config.toml
num_hidden_layers = 16
hidden_size = 256
num_attention_heads = 2
num_key_value_heads = 1
head_dim = 128
intermediate_size = 896
vocab_size = 2048
hidden_act = "squared_relu"
norm = "rmsnorm"
norm_place = "post"
norm_eps = 1e-06
positions = "rope"
rope_theta = 1020.0
rope_fraction = 0.25
qk_norm = true
attn_scale = 0.0884
bias = "none"
tie_word_embeddings = "early"
parallel_block = false
extras = ["value embeddings", "hashed n-gram embeddings", "capped logits"]
init = "uniform"
init_std_qkv = 0.04
init_std_o = 0.00707
init_std_up = 0.04
init_std_down = 0.00707
optimizer = "adamw"
learning_rate = 0.00101
lr_mult_o = 1.3
lr_mult_up = 1.12
beta1 = 0.9
beta2 = 0.98
lr_head = 0.0219
warmup_steps = 229
schedule = "wsd"
decay_fraction = 0.679
decay_shape = "sqrt"
final_lr_fraction = 0.0
batch_tokens = [65536, 131072, 262144]
max_seq_len = 384
doc_mask = true
train_tokens = 666900000
max_steps = 5046
dataset = "wikipedia_en"
Each number is 128 + 32 x the weight over its row's rms, rounded and kept within 0 to 255. Layers, rows and columns count from 0. Numbers have three digits each. The size before them is the row's rms in percent of the matrix's.

# layer 11 MLP down (transposed), 896x256, rms 0.0423, rows 882-895, columns 128-191
101:163096128097128161149123095110145150139078092076125096138156125086119134136135096076087094097144074150087158130144130091121165154086151116082148151131110159097134137103108121162061195119073143
105:137128098129084114068135087133149147142163204080141139123144181131121156140114102103141164094152128153185114142133118118098093171104132097098128123117121167132131128155138118154069164133153162
101:106067108134165137107127136090148092211088110149118188132141099100114118199137089076164117101128145152068144143082097135124152149104096060148191107082133128117149160107185163192141130114134086
106:155096144127125098124178119123141135147163083165203123151141130159146129126094173111155144167120151107161156118115100152071119130151097153115103111120147195087140120102093092069167106128097117
097:122152143105125193187156092168067166118127144080112066070159103126133149089137139091089133120135171127113114126120137105157145125151138146129055108135144095188144120120156078063112167189122151
101:118130139141152112124128118097194061138168056063161126130155092118133076138132073128134108092113105100109167086155095140118163138130134090146143096080151154109128095153173144184123070156159153
096:141147125138172153149139150139126125142134156161131122187123136159140093162130094150140146183143104158077076084091083116116154177155139170104139112127112066121097197162160129126106022118122103
100:177095154104084141169086144131132105131177164156097147123120175120131090139130092064170127118152160129111069113152112118071161147134118116131144095163192110118052154089120113179111170136081103
104:148109104090142096071096121215109130145126093133167146110140124060111137159083140065106138089163204112148145102143145105156144158079060113141108164120167162126161111123103137144106101114119100
094:104139121133142164103112172138156155166146141133141182177136141191163102149076124104140154107124069136132118113123200089129151106150156177138114112106140150079173134146134103096090167131126154
101:135159057185113119133106102126154114079154090064150134100160124222119149101159167076172133160068136137131130106113095140129129103141158134123198125162136077132091141138093093076140116128134072
100:159145163176111156127098157111148150166176103112083186090143160123096145165100135173177131096127137084153142126132089106128121137110109156159092190092116097122132116144089155117137094150107079
097:155152150085141084188086156096106078091099168141151138129066089098083082156113168102149124051113128122104172108086110121166141104111136159127124160127086160155178152141103149067153083025089064
101:107170109100137134093155133112124090142151115143122175191091108124109100117154113153089085117166131102112104054144106180101169196068127139154158100118071114170161153144110175164140184136079177
# layer 11 MLP up, 896x256, rms 0.0606, rows 883-895, columns 128-191
101:200082169102092148158107132209111171126129156088077103104138075130121180118134126126117169187079153112177090118118080199145103136077167133152075142091145114086123074097125160116154153168142107
087:092120104105136107082149187124095141123182130075110124049136098121152131129176094116183119152149170162132095111138095186134116133115135143197108111141189149183155114129136116158060193107090146
104:100095121132134159125147144098125089148137130156124092135043109113172163122162067100119149160087167155146146153151086133107091135088163169161132135181113197147094112107106132135097169136100079
095:142112130099166155151152132117096179085134144102131094130106150168133076162133103119150134143093111114163168095106087158057174126080108169150067135105114152148153152174197096146061175159094136
102:168131101166153053072125144192135148150173083094172168099101076090127108136185087155131162120112117110101141131120138106070155165124100122127137083090165148172135118134161066057149085186090148
095:190106136113112129128100174071114117134183112139132163129058065144125079168122136136087150094134173092162188132151093115109133178112134141136154145155171169130119145166154176186130093133130098
105:190139113115125109082079170083142118091127193116158143109145114100175096106187099141194108146074144164135125158106096129043114171183139087152082136104152126211106116159093171142102156140079139
104:171138119147123130145130113090154123081134150137119145096084116042115107146166141147082086125156158174124153165128099168103115109098104106144111120138077162130199152163104125097116105184094072
096:083182139133087164159116129155102167105103121170130159143108155151120130157132125158139122164075141091078191142107109142139098146197166113114103154147102093141133099162123103118150181126092160
100:179113134158105136098150136148139132105097090168102204056092138134141144120094121101124172138147131156176111107122160138128164132129158173141150085154150126124109156073154166079092157162111077
100:103155092146161119107153127118127073125145130114126157138082069092149117109162129148149139136157087162096151196099100113061161111076086138165151099137170048199154085194116186159080075161081144
092:157150150183088139143130170125152169143116101121112078108170134096167149107175174084131105121124163106070148201137063177080133135116120153124091082151109083175110078186161123079114116148060103
099:147085136148141189141100151179119075080184146148099079130113110141196144135175135143140133138169118115144119126132158164123096118112139115122131114134138094131121108154131234177079119117112144